config = dict(
    n_layer=12,
    d_model=640,
    n_head=5,
    n_kv_head=1,
    head_dim=128,
    d_mlp=1280,
    vocab_size=16791,
    activation='swiglu',
    norm='rmsnorm',
    norm_place='pre',
    norm_eps=1e-05,
    positions='rope',
    rope_base=10000.0,
    rope_fraction=1.0,
    qk_norm=True,
    attn_scale=0.0884,
    bias='none',
    tie_embeddings=True,
    parallel_block=False,
    init='uniform',
    init_std_qkv=0.0197,
    init_std_o=0.0197,
    init_std_up=0.0197,
    init_std_down=0.0,
    optimizer='muon',
    lr=0.0115,
    lr_mult_down=1.5,
    beta1=0.95,
    lr_head=0.0123,
    warmup_steps=0,
    schedule='wsd',
    decay_fraction=1.0,
    decay_shape='linear',
    final_lr_fraction=0.1,
    batch_tokens=262144,
    seq_len=1024,
    doc_mask=True,
    z_loss=0.0001,
    train_tokens=1762000000,
    steps=6722,
    dataset='wikipedia_en',
)
Each number is 500 + 50 x the weight over the matrix's rms, rounded and kept within 0 to 999. Layers, rows and columns count from 0. Numbers have three digits each.

# q: layer 3 attention query, 640x640, rms 0.0742, rows 43-70,171-197,299-325,427-453,555-581, columns 480-559
# k: layer 3 attention key, 128x640, rms 0.106, rows 43-69, columns 480-559
q43:498494568498479611430510500541511495546588483546504482487414444412479513555562493528411514482466556484519436533412473488572565524463525660495404417406504518385581489588572457611509561523417468454495456530471577467530539561463546456490593486
q171:536363568479415554432538499447458541553532524521460518350540454591470479510580465477374578434395527494446460493492435455461569471510494545560520454390534454438484468478472477461524496507436514477463462506432492578478495540515455393377558613
q299:482428596537418549414478420466464525618544556541535463461488355536475558617545476449468515490497561506444457513412457448561576502445546538569375529450530548439475401552473529564499467545391490415473477470489573568434567654553429435508528530
q427:494405394405469391634590560518467473611600531641501522566465450529538591488442536510467497468414473484360408530450443530478640479375510574553473444551489430507541467561557548581492466489420430557435564420483551572473514499496473498384445393
q555:508588459605435532475546437543483592529608536585637508403364384503538478506474573563499520524484530543489363521352414577654646503488505486613513427371495495497475486565623535540481494589390514432445465506548602397479564549535560427525495527
k43:521323577457488580506492477441471455592586414387483453501528473535588523562455582539446567481434569485559508545401609476399615544480517484530441520445467404449442510431598543435468499479455562449378391489475506465559445635463610511383540556
q44:523559441466553477421428513561507522403441444567432547546361578515552483561542390514563480441607584520432536590410465577615545441531489522550454477459428663675591485530486485506562480442460494419450487538428489505590522467527447349472548534
q172:432468488615544488436503536575482460459496497513360530513432513574530465564448498477409505573547497467435545451455386471649541516478363531433539403480496517632554533556543509453525466408430499507538531464480616534448538541572510451460559534
q300:536478451579510409364509520527364490415502376488404502569401518581589573554489475508441385540558572466447519646392446523642519447526379473469465430465459596535580478597499502471515459436441445602527506491372505559518445505502545483561562484
q428:523467528487553471511499585457452596582494453429470409484546491391506509564532465500562479552427428455564383552538587560446633459552503530454538470565536594627541520550537508498449494422484443564541509507397524450478448398397418501470564519
q556:527626451556433474432384552485360533466502551457405508504497495552490485492455448421488415489582586514462454547473461533653553391546462496521522562455494573527593452555413499460531465473479527446545547463416416422545496539591487390624533576
k44:540447537591460495440398485365444483422359428526486479499608418632482566435615370506389530470504559545418490553395515495533604535448452456453449447450369427677490478530617525522504528515502405536478431501437559469581464520524521412468600467
q45:514455451612478578397492449511522557416484549470458414607553417429583619456529597386491482494423480520443507647572500527469551458519648509524458502494600600477595505443408479540503485611543477486407531553524501416433417544523485458440488530
q173:598360525504535525481519474470488527510446525560450436513527526492565563502458569469438533508487537561606488536618536494474554415423659516508477478502541675461500513415479478578569547500486419492459463549599394461492524607538428468501526513
q301:598430476565545521449616472484563582490374543584549423530547451497608499441496550450529548535507438442469535473629522528526431481447678509515402468595525550459527515315435525571571526522509542526433546504657486375411544634524476461468579518
q429:569403437557489608463392447445510566406532439432519459454548587391544561537459486516652449500561419486569585518584511479453522539494566452479485356536521609495466482473497549619479426564629525546414479451505481399531545550542450503575523440
q557:597436459590583603491547502468466569413446543452487454539561420415491655478588520520540535590481561411452505593588489497514463498552671575482283398531514479424468470437439598717504518551543465557438464402574540467534448581488410420390532486
k45:544569545563469431342469388656553486426498553592423390450491477525531478607462408563448515380465489484454454534539496603473310420400532507648563516409523617443621516446348445597549529480406510532567584527453367453431521615493459502541300519
q46:485602509456452620571476565481498461514450518479480467575451471442448441557427512455413526490426521368493437531696545486471579365559423487508467577517505501534468510500451453499417535392418471510596459553546486457360528575518459506534523335
q174:510578391407416510537457534489446471472395508541453482532447481509453484460494572559514454485452465507538376536645448521527638370488469562543485510517505445472502445438504489559383482350499501482606447547607562489490557570538414425526608458
q302:509549382401358490576430444490510452588380494437450523547449416502526432551503548541586493369347519404512448472581422498466575437561478426561513482561521474484445464416443435502402459348514396507596450524613658550424591535590472440533556347
q430:510599469383475507520440588550464538491545449416540407533495440489567469435514495568494516541535546504610471619532536511539503496551415517524593606499542512421472574468418490522460553445564479456520547526431546565415506507534519622564457549
q558:492482493510410483545397483483482372573474531477498551424482463523526431582467546541514535511377465439512420514583510483518576425533442575565404585473509499554559543354366432499479498308410385467618517519455447487474547513556498383527532387
k46:532658364528543462707507491566504513419428564279485257537382563559588468414438553508601518471477559404421438547498621549490651389471566509576362497403533539331459533541508365583511435521569545471576480570673440543297443567403411463479639384
q47:602496542642553494552557326512467576402484506411454521426463489358490383574526475446518602473507473453568543503587530522527461532546506538448440432460498403602504526455530469473467504459463516515566446413509433509406450515378617501443544534
q175:584500503646512549573550398563435546300493445396489496503489462462540445555476453526479527383426443519551505423492490548574562501490459544498485353478582485495483520424528477471519561501552499551485430436385515471446467530429570541493447504
q303:519465526593488519486556337515469530415525565454556502480423477442450431506581485520525519389613420465559491446611586459525500418475453546494489444428527401588553513299556439467529529551526518509533515398344441470508458533363586476501516462
q431:580504491567405431515536532455581455542363439497575540485436576449468503446512473617366572496613478587470531444516510452511413500467497428477428446474584573624428457469543506453526466509474480586434520475367484498441529504464561512579456518
q559:569442507675469501575589347526509564555427564420538503474492443551474432551549441474477554459533518506590606445516620424542516542508392490422496443392550421608482561422525500581418578492504567526531379463415363497465403566327603582486540464
k47:455569486501675598530425421558469501472577439389500591632472358375651460542568557569545482482439488456513510381563460553452557485594502466515470458625591536590441516570523548386589540574556482560503668430491417474456375600517620475320487497
q48:457470566434442561345570574552546499628541476540523531541559475560401392371628506420500541412516514529543437511523424481615525462619547566428421468469588504478544560552434557542372536485461480484438578559555556498454535427475366487608598438
q176:466545607388445482384440564510494476531538472533620499501554494525418491368551487451519541568602420543516416503495493453548508353532632594431489468493505475491524561553429514630502513564507500376542526461589505516479532485525432415543475549
q304:506534545372471507376509616545560498607503508464534511524564441569463459350567479438563552474574503483481478431459461532652481462582596583433469533418392540509557547587403511559448441474531459406441558410515506488437621499537399413479580571
q432:403428557570536514389524506521514473450416514578554418400500456444646505447514561495548549494474492496510435473533492500559543490514543496417525475534489444518537572532473568519496526487529415508588524501464442504486535458444502420492454407
q560:493529590432494389425564561482464421523508403527456513418594493511452420431472600497423542507602491495450464468454458532560552418485496491447483524394620488490554659490520474645423425467504546440479546458526570421550577461497386483536496559
k48:507575441468458572516426533708479549497473535490502514507536405566471409518455477498580535460525467579559522431364534443589565503593562470495388517502529472490457515539456579449476492472500506277458561537506508498378482387425379485535506494
q49:521513436400507516517551534456507532510492398501473551465477526457463545536423389526472391384533465489535490480528467483565456454523484550489456565488491406442491518449505519552498543390575593563553564482414508481514531511362386351469520451
q177:555517477416541540509577504511430516573423433511471557544448480446465513560391353514530453430568530476486523435477528475530512455519483552517461513585514485494428547437477539514534527441569548531546563482434466515570445514491348395595493457
q305:537542534394567525474574503496422540525503359607548573550474573456475562462348358485439396303496556415482519449448540502596447436452434510525382480596423449457453565381534519553477545390569624541457549469418533459552496528436446391486561464
q433:525491508531453455541530497435501487459509403587505438473480502499458411534444407409403395403452440472580546416465605499442550478483435530449473617511550446456453401448525531454504478377430441480540459507509454440514492391515514531615510413
q561:593467458534561520501563418524435568542557438554501539562436528445540520504414423516531399361450496506544541561463526492648521534482427473548510539430495478536448494437532512486516556350591519450521496476377477505490544586434530299450457456
k49:486642504500360512495677515345437582539546552482449457445539517364582555437445435515503482479467435426541581465520503546426515456612656477438504605579455473446588465493325553480569434481661511433410556457440435501559353529501292525543593568
q50:418628459564559499415509566504435487495497501519532640541581459553428452468544464545501551546456525577526592499519519657484580546481512436520633482548520457499483526470465383585430478611550514507595408498426494532462568572418477492505579532
q178:400558492624533502389576475546450435518424379507501653556628498515445471430528531503489588615491526385572569453396567664434521475534472469554591562519485487489423494436409369526421458528498515536580425481362488501483567589424447495484644443
q306:494542387734483464325542506505390540540531421499506677515596480479519451474518611552473594630399503502523516400463552659571567456564472601473687572582474492473439455411457301540466445583506464494607439543415505364458608570364515507479531458
q434:507591477525463450399429538521477519569457540466529539483488404604518392449548512528533560538426546445442448559460451525544485526625493572459492533521418561554535498440522399443482506458628447510493469519455473528521552547491441590489480570
q562:477578484607470520412499479475483520543478446486527594558522532457500412516569580610544494614444511500502531416461534544570439447540447470482617437569420500545588440453427402505469519595473555482557413478405578431543593563422532456562535547
k50:504584505521511464338519622546595414483367428488552709568590422560499500503524515554615548496448526510575404450371530719414527455429561534510503564483591440541376542469503371472477294570611465364634476541448459521480511662437417497544618441
q51:534537476435637584437519590552475488498465494518546495587363420533497488482478509497495587496507467402467614537515468408614492486545424467471381455472501511397424486520412568552463560480461457526393494447455599470588569552537524631487505407
q179:534398432499516489507543608567459506529414546489521541502518309532525490516429539466464639535480477440465502521565497463537453488541439532466483471468456444329490513532403594539488569437451487450460347413483572463564533456514550671430582502
q307:559489474359516541511491618508493520451545617468624524579470355595508450480403547436457607566537410395506556526449462390531522481491461423495399509457482275300469528489497575546518543501470497482457352436470570472464516519466571684432498483
q435:484489467503420468551451477530455497405414544446445565496428476499583428483471532512526563499408532519571534402457476507524498471394515485635496507409481505450429578407581534614502558496370544565527563558456507438557488542521617534504520473
q563:575444496442553394522553572493466393405494566492562569491399380600541443437529603417454523606382458446496539471470442417588561536526438517449481502563555353306451533604490501591486530464543471473460357370389543460533498505554447694557479403
k51:464422399517575668342472461800385483367449647523483392601495315407470511553314481467519525535363582458485569503455563489455565566369517511559504507461481495249514494514347430596494634539573398471496422447476534390551566516533637542449448492
q52:422375495530516477504475534492495516410540489484591515390508481578579535569576413549491586451438467495562471442370454507429542473545512397460542422593536544593479428529426584444363519486525517466517505499411555505463475606607559404452445433
q180:440474522474515494525518515559541425320578409487598439530448446514547484557574386539517579442463464516576404423398438464474573464444546429469513417556545566535477414554460494552397487539485533442554527532362577550500431562488620360445531382
q308:500474573507494535517415551518548466421484457398592507532517471531595535504514430489514631530385464511596474465409403495578556444475474411466537412596600500513500537468449484531438510475471486406494478507426576554509476577573538376435495456
q436:522533450576476584496480532493598505503517414518517527584489426514580515452476492492615551611487482525539551527534443382589524470433504402495479501621469531482541527513467597498520462519495535469463362457477445537507552588528541498462518536
q564:455473544361519514537445552524530461424480548470598487430492495530567542476491470452506595497433486544500531417391413488571445521470557523542562484489585507548507457459481517539468566500546417423549513534366550524506410436540559386517449471
k52:509415492587458455442542511529429459316495489516531495462434548390638559522407390647515533550393459473577393496473504425470634467501471442407576494549558574613585371479326526530505541473645568311538519614347494527594521567529551439396538470
q53:574487547479498391542646521523496547429459486583448516511553446530401565555460526534571588487509483522386534418524476481465498501492493479488548483506516482465449462498481440411628521467575495522517490462555458567517621393526515554542515452
q181:546456497500464387521603537516555525428432539466506516496544438564391524555454468485525554472538516504376515361535397511530579477468442486529553450458524465490514463506540512373608517435493547566514544381513482594514634391563471529523532544
q309:513462511493462387548617527511590581358489535570519467473572523586360553569441556458561537443514476493334442323488369497458573374404562372604592482438540455536473410540510499427648410473524543489568606457500446630535652454585470502558543498
q437:554446462410547462456547568539415610517459463563538497406500541476460468534503573487395545565529481521490519500537405517533601439519551509454459502479496520402411536446549466458515495423528477547528506465596568578528461413560489501480522577
q565:492474580530522352509606494490592524403511539521495529628644501560383548558432423413533507497529499498283532373471429378444519490436508438490512411457484527532504522590537449397592444568471405503471481430552423611592603538513432566460526424
k53:464490455450540461427611643416381550523461470533718489331461434509385417524474477500673489434705559477588626521539542491471579599642487465583476466456310461520461424577533571390674520497442504592503553486503457603547611482428433530490556560
q54:523444422513452453487524577430556553518564600576563525543482447560439563455547579427488575545419470522448468631617449530509553409506481508524510500382447533446612466502462522555498497503438505382471514500551406485484473498576392561472497541
q182:546481510491488437515496534465571499499503535587572507512452495563532544414604526385518548596415507511485504546546354464592514412552520584503508464393382534473559441538461450515472443593483488475448529576541474444478507517537468533535536503
q310:494465533549477449527558552425492424434598550636496487490542496560496569467582527448541513608361523597424499589643403511716557480474513570487495468407381550406582436459439500610393512506404448474553524531492374428393489467568443600551615488
q438:536559552497501406453487496516543567566487554480501576495559516478488499428504518453474520528400486476489460613477500548586433470481455628470463498486440508436592465532463480486480469541455495491482490518452379429426454526417567463505665496
q566:487515578510527452396582545513537516531479529427556490534490528500480532478597578396461600586411566497377471571547341456676535417584456607553473535415329610387626419501540496522513430568420461502462501595515449444426378510544457516501571543
k54:496349458472391439500512508310528544486516664506588356413439480437484568420533466430496605538574509510578402514533610454462476455543432487455516504469478549413617424508497507485351418461457505427442562406555522395488584566478488465499417457
q55:520495587578621519273506564453471583343520440536553429446599503523566506523536488578470484537371499447620587473490518629450520411449538564487490550503495463435349394540458533463463528473501609456485565418440559582373463497496429540487482439
q183:498538520573599502327488593419515593351503406573572472457530495422494522504589428524501529429362422513531593523460529582466476469539558536417507521481477478475353366602456521406520479462475627459450534354525505561401510437475490552442466425
q311:471543495551697474371485570479530586366554411583597441564528538520519517526556484519472496441429418536632644549490535609535554445507603553469501607481512430516401379632419487504476472400501589480424588456435537573381556467484512566531524519
q439:428477529476661500412468499445529501400528504458451478522528548545428507502547520483509489503462539574578476454532480450485528410528599551517556526471520444383414464516537551502385477491543514584434400508500442490399488505538573530485552491
q567:475467497499669540447448535510425579365496460548501423482464558576470513544524521452398520394413457468563640555408558602466549393512545544426512565552491442411358377543420459516465502490524600534525526440524520521448500434431510509473505483
k55:617525597525618476280449677187740518513499367493548429499560501636514534341622485572494518512278440413556592483548530649486476581601500388577428490380526426414365483510533627476494552424513512424470554515499508437473550412447430486513445538
q56:525470491574512447572482483513509613341464580531536592516586554431501482557532407472509473422515547469540536497412485396492554535474410474574450481532525520505539606565558581607469435405457504651583503417471602547486621550512568512559454438
q184:502562507574493478631502555472525566426483512553590553514556535475557433561502486514483505433525511446510558566423524482455533435462484470512479480535478558526498471494537538712480529557402477509593588470514575452530595512528577468529378475
q312:618526477581516445580488482464536633443497528499516584494598519429557384519464471535524407446430567466428548526527575523586531461523390544497499470490461518471510679500543620616517505461416524538582559446482552519481640385555634500526472565
q440:496554538442565524482507511370410434482439545560447538406529451453508470468549607455534466469501423519465587563451467503429425432503473478495473470462424451534611569502488556597505490550550477511444606526404547465469513486475617504467542481
q568:541509575565460491543495488464470619443462532569487508465576526468531433533486446515478420472499538524486409493591564462558529458439525494554447502538533489560589640498563606572478580440517559457574517450465574552529638424499557516534443488
k56:474570469569637431670603560562433549249588564478604635370599442470565511652431480481519623416461571415574623477479476579377603464439398404554437489569417506472441475525629528578615422462338506566602351560455510518538447549541778467565396612
q57:506304499515471469502420541422592501538460477474556571425502508569429479519523596484532504550536511536465601458560491516539589460476399493513622456498549411360567441459459422453400474484452541452568527507585478447568528552556452491539574531
q185:500453406448566535510417524428554439545531521482580551422505536519427482506547527579585468514475518491494575485548490538522524550482470529514546501424479445439549485468518403510360523476426490468499541542565547518592522542528505507504499509
q313:525411484424567613505419561376511453553542422480598557393463455565439414506541470603519521589493496491425545384463403475510460489514434513533528368520445421492598360520540285509423408429430486522580509657582532527504533565587452479561519529
q441:442445583442478532561496442491547472474552377398514458577476595493573543525478418560555506465634467490509469520496502480481484473474441462532432537462518404526508479525499542555452401498613503633481557573555478453483513537527414528571538510
q569:543486490533501544491449563367543406532525504487527504442499510470494430514496430559546521472547480530467518457461456509486465451474457508600522433498465505500623498465440431504447529460453466540593510637498477547513481526603512472435502439
k57:554361659542496650567465508407586535422566764430591529641618471489585446503714439689621434501388403501390541530433607384514527509393589575482469448389426487445484454459619415458308445478530487484475525501521599627577597639557369473415555605
q58:483401524428496390545410465635538527469444618507420355598527597481502483594552593476522501538497399479509498469588564483502460593462631575521452421474422552484604549442609473543678512449507595689522502450410576599477580514599445464525498454
q186:444480448468544350530383485604510575463394519481437362547497600489492510636612541566453589484496386474464525400511597566506469519464627510593465492457484572575559553512573459566700483470461559575558547488461526583533611493451503497539407469
q314:392418497472527423523424385657572512479419639489402417548485588445491444614533606506464661406502326474585500478548664549529475586433618538548468485445481545531578597558603508539576402435528605611558490444439698588526591538573542482381442580
q442:398400527461539539476584489570530465540452415563467421582511516470535569553400528470475526416496507534536506448514580503419477535456497482454396502446497463614549447575496548542459486457573511624526481432567582503528499547573443444509449480
q570:445434389324476455538387435558622525446451608549467419508549546416527453551453546604419582461513472478546526461541584542551461591443583504477496440563404518594441530464514552585582404474528507551569488527421505613465540520540495455433498444
k58:441598485588601401358475526454526476328416487577513403545468657690549419676555686437519489469551557469555463551484443513559495563480416530533519516491569431580520509535511461511686576465474633630620553470419493443425534446424625513611436476
q59:513502575378537484475410584482411485439522478467527562561534384458469538548457547441441568483462532574541512440530451472534559501526485503568471417489474446484509470424547555511412504488468538510394587578379513426447543601597490401483528489
q187:463552571499493525445468617455496503487527516523550596497503451441527559514455540503429521459461566595487535474516486482523557494531546535503426439549467518483493433433557539514446461483446481396546480532394532339414542517611461435491498509
q315:497512560392513472484511606447495529467585490474593557535555425487515542501463475511464597538463660596506584507469449536471535532490471473452469421555484459508497416380550580543437408453471513492563492448430464382373534442639480342545603536
q443:485455532556534392529474465488452546546562431486438541505452438533486555561452516586493424533465474493488576557527429488526501495340590451524557417459501388474521394542586485574468471441508554496435510452496553371455495503480618537463457417
q571:416559567401457431500456625488504490509582546487561527494490511438484543477543530461453570402479603570431482485520461478462563517526449535547447451605462490537514418462500547522484417520536475536475486477438506448419546488699477396541444500
k59:570557590552555514477430471462518543437665447478446696594590399409498518591593571463517606424560529562538531543452455597566719587679498512389507439456500516489609463351499518538292553619512613506474488522256489518380489543457450408461599491
q60:519434547544546538454451430507496514539520537547559468510572470485499518546502509525409485501504487550509504506483354515419447498506502525490599580442567518495549554565410452488437563558517523485493490502520485448557504523552599482425522538
q188:494548519529494482436443373542444484543493532570552468470505486456450522545512546535510478461479522522512450475483396612428477444487605487530548444531580398433544508471393459462468493517608483515488465447559530448547484605517572489470553539
q316:541550484564531496420445387546519518468531497567560506460553497440465485596495494518450542505518517522473493490475350572433478448530597546487631557523615431432521542514444437472461516516483505452399438487528585505533478610521540545496459507
q444:569491540570527454502477504528518565430461536527565464550469512629534432515544463507464483491385510528552557496450458508508504495588542495467511561630481455428442543509488444446497520619460442514498465495495443437491491484596550523525562573
q572:538519549542488500426453412590573462490486500552554511436530564505490493525496563513488496484509522563526488471494361587443504461466557556485623468505610421436552511566473435543471532513512483429525541475513483480479498543520567459502496572
k60:378589605522585476423483521670378523548430564465566434428472416422440417664546423607417401540373436499435389396372529499456315599545644596336510553460600455430428610463402536468453403520485424626418386528471552395438494628443650468535508515
q61:487591418502472447426485589581496470507399499587525445616415445545505390568507416599466429509391432597599523455430523502590604511436693553437606610490579531505611602484514556568370461696542590509540599558529463452607493485545496479555546575
q189:424576480479472483423534598523412459499379482536522509568418437566533422556444472536504473479487373566565502522381518513567609519371518516456532559446544569520608578460567541553387477626535544499401485587577457470547493459647463443500594522
q317:499588419499519517432500613631462425499402510568559531523452423534483388532414423541499390491406470535577476372426560487471611495379595582477540618518556525459611595522655588535339458647491510494408506609575420429576486369630461436514618583
q445:426497451535514518475405531618540390442521501417521389459474392544540421447468522500516471497416559473546378491494547480438518498518594436514472416506613395578570461489522571451385525487513450432577592428527421505481508431487440582449552477
q573:529550439476463519381475502557491462506389590521562456603495496490498401524427475547627447528432423577645536432444629578545594381406524549527570486419603387491655595462544634563433403626495439427523507589608372427505481431518465514437566654
k61:429501465412510529460445652526379492433391357586637484514464397647693531555444441526571466427436504489452478622445438413474653512385620474389488522601380634453427373654541571697452502402590618347531583587434551460636481541523569535429608435
q62:545518465552557460523413439586500449421521492395479403564545490503543530605402571475557557507497544602501435505452522447505587517436529510481525439484495567496440544427493623378582376404519505458589381558517447414613446446524515559546506556
q190:538493535547508446523501403595551352438514462368449339533520498525512579529445534400538530515518499555451510452429442456511580509471555535487512537529516526437474529434498582465553469499477529512581377492525420446686479443521534506526522534
q318:507508533450562412444488394523559372469497517380417399499538444466570649508415622427565511482574495633496482408439418470509499508464472561423565470484461498482428464486490536484567424479487424507627343504531510416575428506586574578497568539
q446:483439522430489474547507531493494499490524450511509514526495398513514438546484493478590483453495564607479520460428523500498459503463504407574542442530456507417507517509489399506637500477528511418503482495453473456503549598496467531532480517
q574:499468539471460390505472416553436441533492489362397472532547510531500583479503557430585549538576497605440481436481585410499479475473498555504604534484440528454443445560538541407517464486473436489499318535584533491618500493475553529632527594
k62:500380530542566400523465388541778499535545543391566205519517479552589614460242662378432453534620511530388600553415433585638722637425481485546543506590511592468447593451468591478565454575416614499746441568478501524527520413491432524617478571
q63:591465427482562558528568420463487385543365520517435425463478516478518529523494474534610537541384399482467521491492485508429401540433476493500424449476459432423534592620554438509563518507439467547431560516486477551521444560587568452569595503
q191:603533467517506483601593407479571464495441577439463521502418461428493580452503497472457512644388423461425569471515485422380420560474550454532435552550512507512541607649608427468529542448435478558401491484462558562436487574502527460583572595
q319:480415504406520557529562440444578427523365487435450474462525508454468559483502475612455522654395409516419602462494435455338441557405529523520408357560411470440484564723556469561592594484480529574434597468525475605501413533612503384530571529
q447:591541506442537547524517519493533555524538578478488487557389469473652460510493524498472516539550456413455561493514422459504458420503505418456533437428371411519534512522473519485581441446524536532487514437493393528476508467527585439579466528
q575:514427573420542522486600394470581402542496458407460482548442471522502584430411570530553537617508439485511560519484439525453436585586527465524389502610421383428524574622452406513494482434483518612418596471535525610506377510569482413508498543
k63:554508494543464520623432410566428473358436522383540328671426540354632548583548485545482500636280420446572583517480493384470441574292573478613367547553584626492467512628613524532623517562517577577460492522599626512430601463444611555481596481
q64:503521499481479483499495488535520467483499509514518490476501493455510516481492503477528503504512494521522491496499486508497499482481497527476496500506507503503486482538521501518505487497520492484486513490493499509472515514545512504476488501
q192:502525507512484511489499494514490509510500490468532467461515472476481511487491528480561493471508526548498500510450475473505507518488467464534510492546504491517490504494475470492517512524522505497510489450496491490538525493512531519509489446
q320:510510501520488490527504506484528499521529506511513518501516496503522494496492482492487513522472494509481495521523489494490491515484494481478498504477491486506513498504506498491486485514499509493515505506514507492504513496530497492504478506
q448:527470556497515460474493454551469506490476484501467445466517500491460452519495490511482517474442498466451549505462502441524527507467483502414523481462400527466546532536482477499498469500529473504466502482542541450555468566481535483525505468
q576:532487512496500504485527502512508482503514455509480497450523458458532475507460554490488495498435567512458478480479521552512518512536500482490498483502509548447482497551488475461458500526548525454492514504537531517462525487492475509492518494
k64:505466468494487505450496466528517482417429510504528509456494534556530483499529522499581475536502533493529505470481488499519486500513479455533512469519518517543508468492498487540569484521475530501496524486484514481454472500480569502526492506
q65:469493501511481503484508469485508509512478511488510500505516483503492487493508490513512503501481484484503511512523469473502492488498507475483475499489511497504498479497514496487492459493511513480538520488497495520499507485539490498522501515
q193:485500535473515520493476533487492529477507457507480496479515513511483493490456502566500476480546530489510461484493520545495509544493482509492470555467480478530504490518493493523486546482509513511471519500522553508482485506517494504495565507
q321:533513498525477505487520502488490498513516489470505502515521524488516550502559462457486512504503487500489505540512473487504487505488483502511519506477530501515501487528499529498492491505505504503493490492510461495524499483534475530472506506
q449:568574471525411548508498492538493397541529562519654554453474497456550553541492481509463478568509594522512448420553534574521496440450486472564551574537556384569456519480467542560523472438467394455569460500562499519495469428503447561447468565
q577:492515505501504498504505483508494536508452487494487506461506501547510512495483492526511521480497477486504503535523476494502463511466526455515489452501462437488501506522447523541482553484481498475506485462496500524477503489487505481533535487
k65:502511502522516506545492490520499514527526550458485473525467498481511534505488531534486454488456486503445515451498515539482499466493556475475511514540447501468507470428537447508504506523522469509527443442498532491440525476542530520520509524
q66:506475502505508457508481466520482504488477473488492487510481503499499499489513489485502503458500490505509466532523510496508507521479498532481525495491513505520536472497495490483512532485512517510531521501494477499498490519526468491486496480
q194:475506538495513492484498444462497474501518460479497476500475467517533477471468483541486500484536484464543428486478509464485492544505530444531482409494460453512509525464446478444514523481494459459503544486538517541504477486507494521509472476
q322:502503486512496495482491484537515502504485494491508503521479505520513493520512504502497499492514489490476519503503510501517531499508514511493505504513506480484477484475497484504513495490491480534508526489500464483473501518500527497498507506
q450:468551447533492528444568548496499517569501519474504488524492549588503558461550496519488519560528508494484545518504506472443518496547489460456498536473512501477503486490477455477533493515455479513537483492499494487468561465476434485520477501
q578:498478519518520572489537518505501493494520494508504499471482482506478501518503430460502480499510482465481497480501471524495523475522464503520519508549536538483507489504477489528492538494501496489500499560488493474529446505529513506462504526
k66:495493529497501450554489486508490538501469525452553467508531498454478492467502466455533534510453532500468515480457481505484499468532526504549473506528500489506522502521495515441543483559489515567467480489465463555523525480492526526493478527
q67:501493501503487514490487511439486514517500479501503493489517504561479527552489496512466481485508464482488475501491515503525483525494510490504541487483503481503498510493466516513487536476460510467512462478474518497494507464488465483539471494
q195:521443477541502489487579517493551470545519552516473602548459562520541511552598521495430545572474427398486525489529514519523499503567538562481547600461513549454568488511575491501487479449463528553478524528474484484395494487517450476462487542
q323:512493480488522515479502495513520473514504492485506503517493481516491505509497476491492513487501491489510480485481514506504527476491525522496501483505488493490479500486484485494486520493506479510477528519506498515498462520518498522490537496
q451:524502479484511506510511481481513558454452484444421451483578498472507494475483522433507545473483559433467543519446521459506503523516454489412494471504454532518523499503557535513482496499521511523508549507455505439549528550493572490519450443
q579:498483473543501497521543530509493510516548546482488518552460507491515500484457458512555458564532487495527530505501504450456482496452498525544468523514482531540487500491540507507549478504459481468497533541497468479558471500501515503489502504
k67:517441511499531522503486471496572468514512549493511489484545503494545497519491489511522508505440489564497500489486496558449511454460521478527522530503509528537518563522492450486494483542540495527502508535515456482477524509498512528510478515
q68:477498505495481512486500490483500504510522498524504493484524489499495493548505528500496496515481509483469509497484472494498495467550496453533504523500525517489503495480455465528458502513504478500490481503497546485498475483464490511523517513
q196:509466528477481499518484522509513487529556499506506473508521489510494512449486492538498543504510508534502525496493516471503532495488544493528520503483522507517526505514525499481531496457514523485502538515573514509512534468506492517507515507
q324:499520476502462484498494484522491490494485503513504495499496478485535492468500511529493505518521498533512508485517528497499501500495463517475523515507486509501490522537530496482499446544506503497513509501530476483477514502509491537494501524
q452:559556490537408515432546484492512451553498526487616548506413492518552492494580510489513493534482601534566427464539508533499513451514460479541546574472572488505466548512420499569539513474441404485536475530529506520497489453541474504452441546
q580:439477525512503485488465488532488474486486486478472566546522497465544502441513545506451535489502473424528505481485537487485493506463478474442499510501514486489540512464492474514520428552549483526532487512464445487513556552470560502482502492
k68:545476531514473483444483517486524517478525486522490512516494486508521492540515449476496509486450474490476531531515527467517499481513463479473473518522455482509481433504474514494464532503511454475454508484510505487525457481530461475497523509
q69:507505499505508505496508497501500499477502509483502511476480508533500506509484490502505486490505470477488494512533509502487493522504495501523494494492487504508499505497519501496500515516510505491494514496479501507488496494511483481523496541
q197:503431484555537414536490554527554485511546581494463567510480527518498482501559524494469493536493491486490533487527549484497461533560501508484486518438451515493532457486597532477461415457423501533522507536481448502438515515521509439448496555
q325:503503482477521488487495497500489506493497474488496516516530484505518488501536498498451523498490476483512485520516508507481470501494474491459496512442468461508509513521531522504481510522519551472511484508496527523458523496536478509485468523
q453:488492548509452470504504543558495526492529530510504550484495518517521455538550502521478502479546502528491461493543524472498524479500482508514466503502489436453508506450519559489477513506503432488518480486448516486460461482482529549499476552
q581:490511492525475517506496513514493519490501484500509463529492525517502491498543478503497541532504471510529510469515510522528530531485469485505558506482585547527530480508507501485509484494533492508503512550498509498540485487517503490442521527
k69:482519473469491550494542456530437476505505483486541481487498471545475494486500494468521524504493475538528510500509495493526459464512467467506506507496525447502494471525495468491514481508489443504470484489511522496460504482511490501459468482
q70:509498474479488467519523516498513538535484485478532506478524516556569531482507537551472508503481492478521487474468542507482504453505479514510511492542510490507508557486455473477526542518522510496479520493480489498494516524467495491500495490